Weights of a small transformer language model: MLP 1024 GELU.
Each number is 500 + 50 x the weight over its row's rms, rounded and kept within 0 to 999. Layers, rows and columns count from 0. Numbers have three digits each. The size before them is the row's rms in percent of the matrix's.

# layer 2 MLP up, 1024x256, rms 0.139, rows 650-704, columns 0-127
114:465457498523491549609413430528466523508359448464488508526528477522462502510444464468447381475518514525504495477414512508494493480521507465371468535459510458468490490466443441461592513446508541458560522469577420476447498507529488346574509612508417518540563519495523551484463455548573535396461501596463527513471504590505566502470469424562579520505544469534517526416497580488549483552523
098:542510574553431558509561468500420519569496462500541511485493566531565524496539474530441437506515553589471453524440498421501532543516546426543542541439592489512493405495485490504474572406485382482447381493459501578463461486611525467524422498375520549453574441410480592444423431524515482542609523523504459447553473393539505516496496413523463509462463480532399545517461522545509562543505
099:544519420493422533453430501550460485536642459504506438456511564432423541487395521531445446485539478515448494449550400410577580478506476516520478473487526473523452394448425507460446533496433494478545537545507471549451452586520475516385515553455496520423391506519497471503491444519406482520517463458588575493547409533571531582547479593407457471462473400511484471496508466474520460558512
105:512441445513530449599497549435613399552546517496587522484423422477475405490530517525391492486492536512455490459521438513610495549520509496525414545502518512389456548460517503409530476528436495592477455600623494419496493620617416443471497478518494564519487511526486436555440506552462557536532522440497486502496477473520530505511501472485426473495468499527518463467476533421578528455521
099:426472451495576437505482530450507530531496530519440490456520466451546487438501587516502472451504464403417499496564471484568444469475630574466524428421520491521587524442535470443390452527540530520557508533415516485498482498503488415548536530527581527568590550480541410508535514578537526470538496480411536551584521484505531557571505497479471422488482546572536556545508477593499408557549
100:596553521556494517578481388495419421414420521465505536538550571479501451578410463552566542500449476480454448428412528515461431469502579438537531630454530507556471546550546517527502496510513406447455404515515484483484549575544505488456507511409526530552570512456585533588473553492534528560419542464521498507570495483555474508593551474573502428461457459476386543488473483439574488471511
102:529465459538485473534501476449511458504401419550466514466537401460504373585526556625533534522469508511631484486580510464543515467512572401555582552442478542480444453587467496566514527453524527551464558463526534539527446510477499515430482546549453489520445543554501507527448544435472518536543496511498476550446568591554531539526474527559592585606546550452435493589479545335455515513355
102:536428420509520524443441479558511496462455514511529422534536522523532504500491472480407431499564422534522540524506477558510456504540476487513454612466496499541546511428552587619484457453549579530429552450522553493497477632548472460499513439613465464563553436493433548520559496550544433510583493556526431500427482396494524525527462443453499463524480420549545449507426542517539484446493
105:501481509527479528526503546427520573575536503533500535508500412473514540480469477539446423434555455520462491493536507594497504512476484485576475456530456542486586602501549454519519545540521474522525501440363527496517483461536427510529551453567423512544475440434536532527459490566457452424530469517516562454383470497505382420475477536470517470522469548548625493546482461541504603449520
096:553545476585549591517517426534604511504522511432456527507514432494413435477540513624334499504567458487457541438524488541569513539455489520413405507450559502373441531491515466480490463547553424570626476570516462517521504502549496477522455507531444480476456461517577467600488468570462511570559537494569444498478397603535523461532521461487516547443473478561504564474564616527533545546495
104:467506511454479484572474560406468425376584515541574539526522582462501550516565585470469518511542505457574491523473544485514528483471545538591548525484530524441456521555480531482541545586495449477535524608543542510419534544486449477471472541524498549524515568494487495517510483512502531594539525536483488514534479516485564570500452554520506565381493404521530402512532598516533491503526
104:511407444502566475552443556501497521515518544494484433495554667395449474533453514477533550397495546543458492471408532455473505434502443550478514390427508427457523483510486520447475577552488499570510409648486514448485548600446460532573512517475434488616589429539475519511497536530494471626477520435475567414461437527480537571492458554489475536452674549466519563440513497508489380523520
099:500493510391503462417471501453557451419434480482424428490375526449439466415566461463489507587525510409461523465434535521456649490416513471479503464513543475425540444515588499489492545450467582509464376585481542489402585506505505610499484465479582523570492484583504562508555543619512494466474453553561546557427560529448486532530481488529514600505457422481569526480527478561518565452492
092:556506444476526520453539562474463504484446509415500472418491549470498406461539540534451554418431553565517536534429460462585574419437558411444605522487450471539452586527518514498517420552577463553537530493514608379491531451543518493518452476534551509522448511529415507497550631608566516520521572578520417555493518511469460482532466369537522481519566409505575452434567605427550533555501
102:524573445425521537515482488493458488456417538520539515447489508452592481515525497566421440501551496511583552512491484522428567444465399442544490482519519481491505472399486539420593430400388472448442479507435457406480527472539510468499493502586454481510457526500546480540473480432508429551675492488427530406503429539393519523425487435386547484453501490557586572500516476592441359515438
094:635487447570530571523521447522465524510539431468481498554520487603463544531529409464524414567361449473473560505581530542459410545487554486499489554568422475486453518439510436534496464487454539433514526501557421629507443441448415493572490554467506536589502569472541504544527504490512576544637576451463492572493542502556484515541513521448473494515522449504508534509469499478452536489568
107:629450444497433445477502397450463561606550537582414564590516581531466478535373462466467482442450551462480546529437503418518392477457535492506493501526581503563527555440471550576543454483516498439543465557508462516446452556511457489510544550445564627483508463460538571537524567467410480501495544517453556497524451532523397543589600403453490457446569558561542490529546469513464545544511
096:544465486355561546507566438543466458478536423515546441361473416564473504524375486403501497490497525439550481472503535358624589530468494497475449443405436490577494543533534574512412532419477492488558512558605523453465478460453550379492507490469517523615446551507542528569479516494539537528479515535448516525557414576445471503492560466553505516485443559437535480413584476433504454493529
096:598432526613494601513413502467475600415538483383471537625539526606506570557630532512484459588528541435526523500506544441507519458544474476434489501543499423427473487512534498491510486542569447481514574560579457525543390455439551447514558445571490504485610558492544510497540419486398481485517521518548523431511546463490423419551481477565585555553439509398543462588487510574580444513465
093:497505456513514527488449544497470564616413455521491543497423534415566450325482489418478570559436507490416484480495466517427485403525572465486475497564448537464528529482532551467529560537558556563470452479378564428527494571546525454504470493494573499457510416588447459602539544545601516475462452423398522549420549446432489503472475562499502522456439551501445562408479475477468482570495
099:496608581469414516480495493495564508524517442563627516558519533487576433450544473457534515517548466445465545456526508441455473477508479522538496493468551486449548592480552496459557505438482571540571552437472482529605499424614550450482537499469554456364469415492566598497521474536494464480528381542505589458609499457456472433546492497499423505456473520435403411501390548474472427502506
097:457534536465415445500476416498571527511506523438540459450490518488507425435476486537458445529550508445418476549516546541503558445500535497483558607484553578481457501516461496571520427465612426557459453517420509479454585467552513530516461512551558510413513556498495402529480483537456536498513519455474569555519565437467597492495476398428434564533529552475518411448476535532531537586512
103:529603512462545458462483534469482481515498558537447493492466488585498540553523492440571399475527503519510435432530509407410446536422580551386536465524492439418489532552464396476504541477491410445474488584551483450486501630512500499475460514502521517454400482526509479505620504501468516517443471495608551590505489556492516581526524521467493477454554488517591404484414492514616469481508
095:462442504498473620531578571496481622476551538555470401531367493445428449445546629547442564519491436604468555488515492557613527459487486446628468481531605465501537582536498399528503542548456547430563432531500557461519518502489492427509445596577511579545391500492421558511459492523530442479582499524500468552547518522531536515507441576497469538487526537462567457472564503473553430479448
097:469509565458515488513470610432529570514434509501458476574529504542447490501405507405457403439422484514493488494519465512526539440508465580457524618506500532483450451475538461522588559455632512569430543446349496482472518496508482427453499452501512486535518502451449439541472517515399570446510471489540530489518434492442569503449479468454554558553548477520546618536492454454522469454590
093:590501450528517444477550476482482473448514547445470546497566477538499604417468466424475572508534480436500527521434466548526533487553464505511548472449415553509407460482478519451577409470423456551480454458511506587513533531590585447496482533648455521495475559385492551486503474489458528597449562500528581494591503614576446392534408451529512567562499523496512555546471566627469566454600
096:573413600420391438620503485541468415570509522531386489475536455508440484499483557486466475470520507512415514512483515461557498460526463418477443507538508566535516577467513629519528485545490599439575530479526555445455429495534556521514514446579490586496511556509480486570493473616454480456573540458516467509440457546427320495516472401484512462534381503459466540512531441487515535523557
104:406494480606444390510543390509593428449576522534555479563576466510545477553489531515609423521573461507519451549480493522553477455547616443486545448549525479478444501498454528561525428441505416509405512428484537383489418485570615464444625417446583538520536508487477425425501502454525411579430532542520482556552546493490576472531514484476411446503527571530544528514517553458443506531477
106:610530521549630515568571560504450440585558444398462547473566482553522478418456547533437502402456519466476552421377487502487531500449528476511587562517552566441507547487537568347652454509496518451546617383488487528532424472407581564525554528508508525518457471522557527556520482456474435479568464497461498531364435504541482504487462444525533515469489469458506528470529528515536532501525
095:466502530435475542488557479564509619432517594488449498437474511548522465506555503471486451521506567512451454471542588479563508468610478492472534492510603576506501556464473388492577454476585496416482511442501567391553604599390523588443425506499450442579528533442552406498508522510514419462449504517534497479504468520558449496593435405503518462535582541568400503469505520530588508572482
102:474465480514526563449583508527532474479467419562458505524608525563460464436459440533479480461497519500586543473527391458515473487478483521487478641464445398456480513480431464471533518369459473473483568562464453528539531516448467452497469446503512511626488497480533528556472531517494501596586433562530433523475459548541489554528512453515472431529509494492491495465472435523464559506499
096:542521487425499490513549551507494500490406427515448491487549534575403569373490504505473523510562485430560420527444405547565500514447475505426512522495486491488546420620576526552541498500588459487420499470444491488549465525611515445516430514490502462547548615525478441452576511522495502458492522518478633519567461561490502512544542557472536571497495583508511544584531595583457409520539
090:542483582488507563518479495549505455396498505444552515489497521521539482435533473401456532508566410530599367451468508429429421387461488484480525495442558497495516534577635465633481582429450488514448555572525503528498456489538497490534504458542518467510563519485483544483557511535492384430461433431558522477580523439529438396595420539495563496526497607545464579473474519548522458485556
100:469645453439577576526536465446501507546558437564508569494459594508477523548509540497524509499480490507575498448400530594419460402545343567453458538441532391422558553476490459381514511507473481451563476529481499481489439545571488544508575475442466511502477516439501496550573471549501574474505472568529529499392451514554459498429492453498480428550545439520427471403493574486518424421453
096:498549480541559519464490568470530462494505510481451469535490493575460514476532421498409582428467501616525511508463463506507520501521453477515527509564576441615335480492549543537524444478437523444552421452550473569515381475546465494453479424516518458556447468439484576495444524514501469512508494513571532554531549539591527533570493517430615535448411581530506474473488501440465677543428
101:444474463570393583486487505529485497561529523366481517499556441440526379455462519473508457514517498512467505501536450529576430531583583477488447476596436590451482573540474646496484454420530459454411479471548521509506550459515405412460527518455419509507561493466562525451510547560426461488543577470497528567438551519472533519521506550529344503482505457538519559417497523530450573466492
103:523537476542475471460502533482538555464507457471454596465481490440428471523484522496473520433406525386464488416543575478474561465488522419580531493517562504535455393458508496487477474489545523500505507494496545519346523541437471538489490533476459574440452532456584579494500412429518465549501510548456515536487521522449617492523604482468456599602517471459493466582505456586437428490385
098:522469441491525507469599520469467463647503480566524432507473362494499591472531393430565462477446565541511436495530533433507454505431585492491520470422454519590481506592364479448510535473473427508477520456482548511601488519538510455571540451499494556476381495547497456426513478540564499447515467480497546522438566523490491573420498457471340570528540455532465466508535511497552455446502
096:527507464431536517488457532397472562455509565609520570384483524504514455534421453461576542496490522491524556579477537507480497524531470516425521545564502457517457440547545528495474513561355529479479506487524512555483526528575494437504420429550542429525533537491462503457561474509456548460510474542465613529613455527423599383555542444528513544548440581492432450501428488565402457502466
100:512488550509482418585490538541501485543485614522427622510470426479607417521407517545467463485529510435512522483374494477561519500469514486552469512537548557542528490540483465455469474532534560475446532476539573516464578523445532444538464503515470511496555544524492675470554526445499453529514508539703468560456417428418549489549494488533487537487475510568488554514487513417554505516471
106:494439467527603527428443528471517498549483635502473558456478440618500460529504504473512429550512556525545569579533531499438488360426474509492506545436543457524544412509493547452537489481491550483413441605594514524615385495519554477414498432414531501513461512483451474439441534536512427514513492513412520388531460523495504440535522434519417462512412507487494511441557421470587511496529
106:521536558454460447516502432438545613598465448544451470523462460487518451537498531500485440560481634502505482542443458493509419503520515544496530481626553536570500507455518540443544571499577383561516553547481526487460552513433575524415507595413491474498483422544533471454511442501500473463478534540577489506443491535577475547567480489463540419514378619534442442501408531457485538503488
099:526405510534446451488528403428447502501524478467441522534524536467515533551520473559484461528409549543548469496468598480437466490532512536486507518532475485495484490441413483506465613532471504433577395511513553528532413516560451402555526516454539540575591567537442430587484476499563480607434417531569520535463540504482486540489494453492456512493514383588571474475510466461560498500493
104:513595533454512534498534465465411474472540417487591515511517410513553533465411529445486408506576481480579428526527530531429503477489527407565514459539488477457522443533457467445502552437570457559468536539520391527528528465534521556526417404522566428476538391471455542532490493476560507525506493551555436604472534525481580514506467497448501551462515546618401486637557495537471365529443
097:515533405463556529492486544488490565422575535544572490483465407492544465504536394634571499573522499484505507518449454542559412519499484482515418427484523415517519501499534480499427494584539422518535468491530479491471497475435411403483571541516531550502544563468549577570510547499466430529500476521516533506473568345498463554494435504452465452459451505446543458404480474574491433487477
101:530463486487486457543443507444551475460486592481493458505531452488555497415432581414593531551486507474518446516539464509516490523500480478552522472504559440530495513474459585417570468538535448457562497422482521537490496516466427509487555660566553532456485529502491544492516451511502478456520491471611525462547506541559487612521471491566528508555541524492462400496473481609502430582467
095:563422530595572538429450573523469522503512448552547454488517515508596575500473529442519527523512496496477443530497506449532496464485496466515424565511602489520478473510454487540493465454417438487487513419470408495480483586511535492493560432462465454467502470485474488526573459597448494586575463510587479527466483567506575515539475493451496440487504460590479614533468500461485566505480
100:430446510470546427417459557423552505447511490573523472477502469543470434546535581483556483462452493515565547613441396543457485390495501493497372467452491496535458529414489498457574482465451449578442528550526496426444517456480573588483466453480535512528450516482506519504437517508590413409429495446544542508494541522622422479509446591585538538436445466464542470467500534478546448532582
100:530530456499582480522411522472505459500424544398532565531577463538527612481508488471470435577567558487485477498511491549482390515569506426470498464496415522499478456425509558455569460452468495445610441534538485515585591544479481509460528492613492549502475430506609443506494509518474532533542631566449588490450483482492506483430466533532520488472560456555445512584536601528391483525513
099:489480557519423574566428525490407476468496486521483556545484581449458527437435536576538568438575425516509518511496487469481488522493584438538501532435518508480517389479475506468540552453529523477514494507547526499470555481477497500451441453575503534500416501462474587485484423476545492517553443453583565534521552505561496514613513487437506548416480396567520332527465510526493465540576
103:501468529454513485511404554498508425568417443530516559517516457549436493401448456546403483543453440523458489474416582522440494464473512526426523470435488440433540409402479502474521449586538503508586526419607460470501585484519493359528544489565525507475521536525505526482487502474436602509435528549610476576499420533567457496605501463564522487550517681490552498441522579416522459496509
104:482464475521534491543538494395509450509420524482474464490547591421523540601560519396557474459607482532457558418543497475474487489525578479574495490530496466482496516543536489543441446499474456529452470460383538589477496530506488539529507409500533477415462568451470541502558499572532582477579515502509396537543508515440485505497576499492436507597587597503507549441519513419554552567434
100:504555539533533496528472471518562484428501511401536634468468482516551458443495557629389439508571541539508492480430517441490401493513477535409501578477437547558521431503565488598580501461523490504436521552481485564629467459535580462457444502510453566553471533514479526419483543489456527440408488495522497445418502489451586477529430449461519473483461531491550630512476459445477526487421
095:447490454455589519532561429424476525515486464497474517505626498493539488475465505451497437422411499545474511451501449600580480474569537492570481533527475545535489362448564519514569448446473379457451515546420508478544508477519527483488508511441504559573486484530479446569461537553470592417482437540491509451512521538503443539516500497594460540427499424508464513560498520478499498603454
103:420433495474629479548491517421550476364438598515506522560517502488579490440461548496557540540566548559530369473548448455474530485467488524504532457538467514412575537503425583518560492473504439417497525509509454418507540484434406475506456505536572530564492524461482478488559460518562435452490510518518482520631512518490457516505487450494543576534519556497468482507488446584468423411463
# layer 2 MLP down (transposed), 1024x256, rms 0.135, rows 650-703, columns 0-127
109:533453520505495528524517537479545509495454525553499527498494520472565606478448475516534546499365489535595440514410503559509540466589475450416508455430575518546542562466485408550481449513553492498577498508454458435468515507476536462530542510557483582508489550397470552577471558529505478486428545569478522507521577570521605500528436511512507455500436514418438505445536550513534470491621
103:485517472477500495540551553483593562514487436521565557478504384465544434545517532472479538499550577512594519540505442510567504420569570517499437520484483485500479565555476445528536591550529500425487465436467576525531499507491576412543568501531523556536480500459487549390476511507497531426447517431576544454445507467454466514550481474439533460394466585403552583482463521517515484466495
103:584449495491449468440494362395439544561520548490463505543523378496560430487522584597471511529476516566533545473516475498557551540525543479584425524532589486468460510483526513473540532506581504585518546466618532434490468439415419509514528433476448563492452461521561466432553482523458496475518451509563618573483579467558502467403489492471438489515472463561529425448573502513586546524613
099:536593496560431469532590476528443481477481437494486420527620557386454516551584432488530406482422446405548609502467419450510506413560503562456490543470494473538538426470466476529588583522550428552515518440420478460382475512561567456461482485529501534444449422464488443562545444511549480509505573533468509483536574551442507492542459498519482518528513524455457495463486532519470474525545
098:481434508488443541479477435531490499540478578532430421525554534536500386532514440559549470534502526575385480553556404495515545530581475414516458507532485460513392467412397441463487538535510445544512497550504458512524435485471483501499401532446587633534485510549585573504530540559539524528459519569494511528528512530491470499433488332475560524361540612483510528510571519519533558461526
103:385501533491549428475468538481456560441498500455527587533482511535623512494554600529364590567464476546375429518425447445445545528412494552507470538532553565475473476568553472510458400480545474425504530532470555451519519412511449465540453526435486457383551485488506493435468526442549574482463488489543481494578451530532575470610454477449602599517521500477517566495464499422455608530514
102:484531492482515438405664490445488538505591470493590489623422429475600515517528436463479466484507561478537430433515502554540515518460627542429402497562495524453559508498482484470512519513501527479454503547546507499486539483505511516442522573446553428494427385496548499470457487541481584489451469507558542597575443479576478404550484555508464644526485462570509575437525464430492570535512
098:511357530468466520517608504482501488534507420529471574483577545431451507475591453576463595543520401545558558407495480495501440468565490500507465520463424488529477531415373417445507535474521451475512434540481448420528471567430524463488488511503537506522590593529496487508382506552547559432575471449469453585517521476521482573450466486569455521543518431538430540480466605500470540501462
109:528435424485527490492491472456462574545536512485443494513421457473550461488494487497532472512580548485497565533543492395548577533522515458530519579509488574602540485419457581505488463543498520568523506540521458455377498563571602538566555540598461438488483514479431562485550392558504578486557412497457417530493390463551560501560486507467504415542536416544454453525503529452528533591486
096:505466519484509494447483466516522513550481477553535475579498479473499489529551501487612496534545493484548465538558540527457508519566434506479552543486500512448541507607502519484614564541432517507469598508487478479451517478447505494479608538500483573515424484475392486442427462450389504450540516507511544543609583537396492485494480507510448587513530439461562596585614513528472576556441
097:439550433539537565379359414536472508551555458550484485513436447518445470432553504423513427557483392479510546513545551530509426566497480529518528585584467555539534467406468534544488501547525461540530475582566539552516464507557511485512531516521464509485482443522510435418598554518532537382491532505463469487507483466440464491527455450510468437633540562563462639476481548531625485458501
099:481504492468486418505445462462531489492554476558500471464480521496541471484534431490465510596556528553627530484494537409516580531506531483482502537479525552517403464416453534542525500495488499501484432497534518509522475527488559465472532479431500512498448433527529552575446492513498428508517401439533464493465497607536453467592553425469485579424421512490417519581426616495459530430486
105:501566517509449473467512455511420526454439480544417559498472521512487447551556478535629528472460537528438435411515545552500478520484553570437462441404538447574578492501589462496505525428464461540544498506441580499480526438358525538513530463514536487503543510502586490548457492397474459473537551413556446535553514519497511530581472464525508565528435592493554522438546486556471502433491
098:588484553558494609514505496526500458537490501585465482439520554507573603512550497479428450504490494547626555568473519502504554495474494517479465499468457499553550514503486548476580550503544508581539465464443426478517472465428481525364489450501456583470465603526464593554532462382518519478438483503585470432492479504544381434461418531607512522615436476571533476529473539463423408484571
092:503480595391475471497444453572498543511511459512548447558552524531542525555486552548493479501511498506465593524453436490467475535508506493491503428547589444413634566576495520488479522614489545592550492415504524504582488498571456450484476495404538545522546504537559532434497467527517553428557515502525505441531570530609419593519606488498569433587516584391412405551387541534589541442492
095:574434407524455398457460490563572479554516365549455459419446514473489480376494515474439457482553531478508570509510511500526593505471486510390519539512593550453502433567536597475512482502529485533516495495487478467502508450508491442474498476602512447431465382600505442474533540498495525491485500558454456476580489587421494492519549490458448494449561529483483459534508556497548585507529
101:480368570477458534577550477443539534451430481455583441503547355460425415456520523516540497550515467386416422532542447555467575514455545488503581435455514426543486466502396560507479544488565545475468509474450505646464558488516433553509522479517496514457490488491494487483587432554527546515520343517468516560527483530528492564581515528640535549509428518532461591522385482558554546581463
091:497478522550479509481475527586440507571519448456496511547515529435446531480571577520476539572532424569538588472419494467383382462467475584560508560547504525539548435516459430503579534571434461436540466466410545507503492416495531548530446510537451497508452571530435532442423463397509523467504456431460439499440554367597508517469399465450539517432520528510409505501505515434512521492442
092:503485552490441533456521521580428454467465513469476551542478448565482437543476492518468420465537522507471517562428548518399543417526535521483455493583520521393475518643465478545458551539464549524491444494577484454393500505478408524538467482517497569539577407548485439478510564493476552524518586440399482495570509465524465492493469494526401469486460551498582585545559567565446399420516
096:485554515543509459484467475498495483481444561482437549425534510484493514560520472517420459593404579477504487472503515420445541469535367530517455480656477471469436523470542441487514513574474505467582590470557518467446532533504544560648371540554510559526512532405522588418487508566506488491572462526459527520338443434548543516511532401413499536442504416530574554498415599476514608537480
104:505475445540521374546459476539491509484504549518436443491367593471484523556505466535539509428569478523487397474491531467592529504427502511527602511490491468480502490402488588516499489556476485526510609449401531519512559560542565609528569477476460440433587525510481438523424562600512614490563566441504500400533455444479554539512533509518442401444501554447600539448412508460513492458507
096:550446508470488429423581510494473477402460416554611459525457586463474501511448563482511552552539589425595511452489479501475440458580575488442424456571499461538406575462539462586526505492419499509488553551466518471459488454590486494555515527491534520529513481566503454579427416446537535531444543547384482487494488463513550562523523486560553470485485568547488516407526448461453586499488
102:518562582515533558548484482489459495531479509494556454443474441463506455492556513413518526550481571494497436504463455528543537539517458536505500422498449559537434568611494523559473509521530539499432551414525502482467456506590541527448535566465551449551555473545442506479438454510559553543517438564495495428596489500595599492633544610357494447460435476449619413578517445454482470481466
107:497419447494443552462523537517468447572528513570493503503439541488451562513428408537479454428463471537482530444478528456555516627486467392421508572506513460431437598548573392502499517557588503510439529542532412480577491541541496553566528447515475494490376543476569484457494517470562535533451516416482431461608484517426483494556519576485493492474493518500565568524518482532486442452578
095:479639452500505448567505492447415519407522455545517502421501476425435546430438527558588482477443526527475421543553360434555521552491461455589535567541517473462586461580448549392460411478493498538557452507529529538437501457498583489554546611517538506448465479482512454523503536513415526557500456548501442479525508478579519556543602469497424517556489495519570615588440519499485493422559
086:431527462460559538532459473551539522539456469556514438527482519450563368498484542529457470528512478456479456534532489465563420533477552464543520553563521358543539407445490478473536520567517524444520570558473401493495402483472466411449593505476531435416514509550562493537515435496623451415478519494538482501483460442413508539429572497491507351429483471494554538478589410471480454554500
103:573521505559493503492488534501480554483545494452536457516484514393483419489536510533492452566504454645415477545453601493569435516571468469585563521496495445550546443541526619493429607576500569566493549447517483476440521572571475480486430506497451534555437514415512471418552517452536431530539453535507511498491502483578551537460469557519545517495576447496450508493472512552488478503471
101:493614490394540506563457510430444486480523445436531591520514466450450447544583512525465508497493469522497542365501481458547467466477579571511483457484570447464504473512470442520494454497567585415433536566467411553516443497481454498579467568484495488515459477524551551600467552468531489429542459541532547629499534402462474457522479562552553547570448488454591489536512527464562487538530
097:465531454486458501530467487570484419564448578528480481425514475502589532513530538558441445524486398461433556587475434478492489496521533616490445481479448405601543549563470421487455636492544408488467426521475560563440533536462457510553435474489420529557456474588576503442423489533413503528520446411561480497495573542589408387467585536582500475502498494445414539525476459574454453471550
094:489482550451509440576473562467577431546547484538449418479427558428466452557445518481474491513493554494429518371497494572473605537508497436455450493422469420453631475523457437594583480447453506523542435465494410542543574420485565566498540479514466470444523492462450442534510482545516502494492459565422515606476602433572484559440505470565444520484461451469458529420539379464547506425628
103:496531440483489512497485518497570465514503473501504484442571480578529572507562555579516558511458458513497445440542448515484499445555542479550545513532505543523491525469471455491393533539512499483569496521560587513467455531581506543490423355413564466520494531472593445490519515522457546491398502480424487595453563586440380565489517523515538473507492517480520503533518609475478483527523
088:445426569596488484523510349510468519535476547384613495462514462452567505519576528465507445453497512600497612528499536503486487494488435428528550453527596523474511505370450417481465505508491404489539492529523499447499449461359507547482431519472530493519464438431501574547417461503456487492486455467521462539447548463439505500458433469512496474493500442491497523517526513512511584576463
095:564487536494635529491565484529474503552532519496617479556480525542507482406427476476498399483542505522403544484449520504481493474496491502545481465542503429434478468472478502431473423560540408468539546453485534549517517509466565486579610529490446485461560501568436518445543518507470451650461503372435492521439425438497551626495507504428455423489523423538461450422528404506505486577550
102:523510483529549586497469455559423505551532432485497455529544535446543410490444534552502517539469520492530542477615429579472544404450493511541527452412496560410436490567514541575425466557462431465522551487475484444542477510478601460500516473431503405517515478488506513507611574489529445580532513474528519526501469456482534522545467488538531601500414600492553463457459531483546633381563
097:410442463486553523545663545466581518479507500434478510568520535437600473552494573547487456561516538408456544487512553538496480465439489519506618404498498548504547541587512423456490501453539458536452501498491529498493538513557423556553338491515500540391491455496519474555495463506561533531468440473510425391505575522428533536518488525500528457467518462402589476523514569527554579461519
103:583501537487418437462493410520544435488471488547536497596457655564595558466553428463478480475522445486460490479537550460475577480491470612438552555499567436466479514505499541526566500391567539561542493465517509399493472544502497436516497496533474393613557585489443463471531546462474459522480487490521481522545495523505418498542428393494518547520525510407526549478559562513610468488514
101:448496450394492533448464444532449479461379547502535490509483430553496423402468440460457502478539550531486611504452508518424370521453456475469459466500485446552612566567522530507503400422432470401497540474474479515514495529449544471492536464568414494406437543416493422493522551549540516367486532488472491610522431533509459478529466483576551513605441501542460457565527552606490559465483
099:477621419473490534512497531447411484479549440530491595554497562566542513541503494473545536507513543495535609510537514457537457518520454525533544444498525521560559464380496437586444503414505598407554466504527513530548389511497567538513471479566503432559421551526409509539456505543512550451579483532438466551420577537442483502438591429493596473535502500474461526467549654549526516559434
102:528538600481460580538465577504570440431482381474491385487491509509538443441568452523525456483463476462517533543483473466567547457490504487497531508477508527515427491497498497453524508443552457519510421540477486487475460440523454481572474429462523588455441441402406508541568508481544511413505530571541494427523465547502436520378536505529415456505411498471543548599534545489608415484518
107:579521527540513495468331475509489496533445501494563478498443487436533457485480608428565398534606506529531473471532482482514536399484557548611492472510519610481536493476497553531441553521465456494524481559468496498423444522533349499553491434507488519512488469479500482547435521563448419504487469539402459480518540455511476508416540463498542503501523431541508511459481573553456408561493
099:506478531394539448482490456432513510462507429516547512467521555501574468463601525543596519531477503499490594486538570434533558564535501511447434466462540424618455465517481503549498529457454585454443613514444515500507579512545499459478515528388475459524467498497545533561594468450556415413452475512444469559537483522495533514523637587455525465472506557524568488530512445471544529477555
107:525584581489555504556557531491547532450487505477551524434497460483571498462529529481661563506538462502482446564596503566577515495489477523490533518569569536556460506458432446506414468477369506422545490656496499513527554571488495541497510483552492559412510484397586492487487582457492479420477527444482422540479531544496578477433477529504515524502414407456527436638558495494500514464461
095:542529513500436540512506556500483513424461497594471566515462456437413581499514449457555543404531507512441449448520606546505508529528524509579551477546497484535421424505454514519543380490488457496430492484539459476463478506582427597506494476472504495546484523522550477440584516462483446515459466486458500477521421508570546578509481507525450469495600602431442395456555475546354511488610
105:477526584461458513575539646439469414517559486527550458482545494519471537471521591545526434533580478527517475468509488520477583548540452556553507424568462482414471463469467514403508493497542530547521489409470502468570454481456454543446534549481526510569494525406569558420540573500464572444432517509448474518609495506494519556530470389556549655494516473487534447561500494503465477542456
100:551529484468476490413484492518458502463433462452550490535543491487385548452389641526486478529543507438400483446541465628491592490525490499480482522486529467477536454429522559508543571541474532447515429470506529497411454506501451552524472546477561530462421538465553446574461519473578493492524429494551437506518440547610541484461463432484520496416523419458500501499451574461553541490557
099:445506467547479413550551527493466593433558502506497597514453511500461523609436466476523453516558500457482462517502510447557512464556485500487455547532417514507497602422679435553525555487490550460469494510535462471498471562532463508545456570508500458495484533460530474547565477605526601524502440557416470481519548537525526384539501456508456471524495559532517542520494533478462435471426
095:466533420441472493490545560539433557502579528495515531523488495483524486503479519582592466558477479491549505588454435644495513508529449497519494468548492516537553515516547586471412503527433533445457517566514505500470442446538511593448468505505521523491574520567479469590478571485432479556437566474563476456548551530485512539512521632495528563431493522556597537533487461548431535577527
101:588467575524505591479529406579490509566494448511487480555479453515469499481475431505523550535437538569510519497576509441601551469522461505551518655414537535444553449625475530520596434644413512463583502458394496463520416544554514483544509526567391460544424527538559523529498470432475549621459466469503444473469511456483498535443478479457467515527456454516425521525540577483541465449518
098:518477527480491535513592533515499430576499499503540405552443512550465487516512502458520598523505477530515612537491518507478525535485476529515505487506495617540556526496501549515527479551455504444569544528449518461494476537438527499447501503513443499448521564506482520505399490430495495551490524391503451539509429530439518540512536567511508390585557511418530499481460447472514451498525
100:504501549378468546448500525504499446541385544501526455493491592521486558568473428460533555520485461454518512557531510524556519526613443525552513589566500497511467512591488503536484501504516462505548478492548437499571486430587398513499432434500528487433562499394410393421543527518465526520507503463510509504514420470505454413540461585448493586557541387463475444472493502462416450472562
095:486536551494483409556372526563485486478468611435547497492486426512530489441520476499466488505488475500520436456482432450570453551607558482592506582473430462430510566493473549494480543421552502492551476483440512493455443573557543507422484505576605462385552440537591411522541465587568420449556520432464530486515547492476467579526485503541355490535529469432556485498441519620502371523515
103:498550459496541512478502459592536469477538377533497576516499470489469635464571446527455483531449517441520455556565455545464519538576463523489447483511499457566632472514565432437400469543591542464459401469516499487514530498485484500463495569510538553561492522561498493528576585544534442595551474535519482416562453474504534417498448481452478447460505450574475535537513449484493483468474
095:371501440578569529528445519519506564503440500565542495402519413503421511441436406427543499528357458498453454466543505452528556523459493580526509557464470587397478519508476424408545499557465521614437516471462534562457463561410461583507495518512515538533577566460470461494569478577476488573477537508511408424452525485464651562459557448452517551542514522521387482454579477497423532495485
102:477449414489577525531478465473537459585528410541562514497559463509412437441439522497522519431419483451505481530543520477449502566495443466467457480496443488414572478439484551525506550528540496490571556490526512468428540401412514585499412494458569450392577484519478578482594482512486556418482517533510406447458560531456517547435511499507516479524503499544539506499495593470516435596475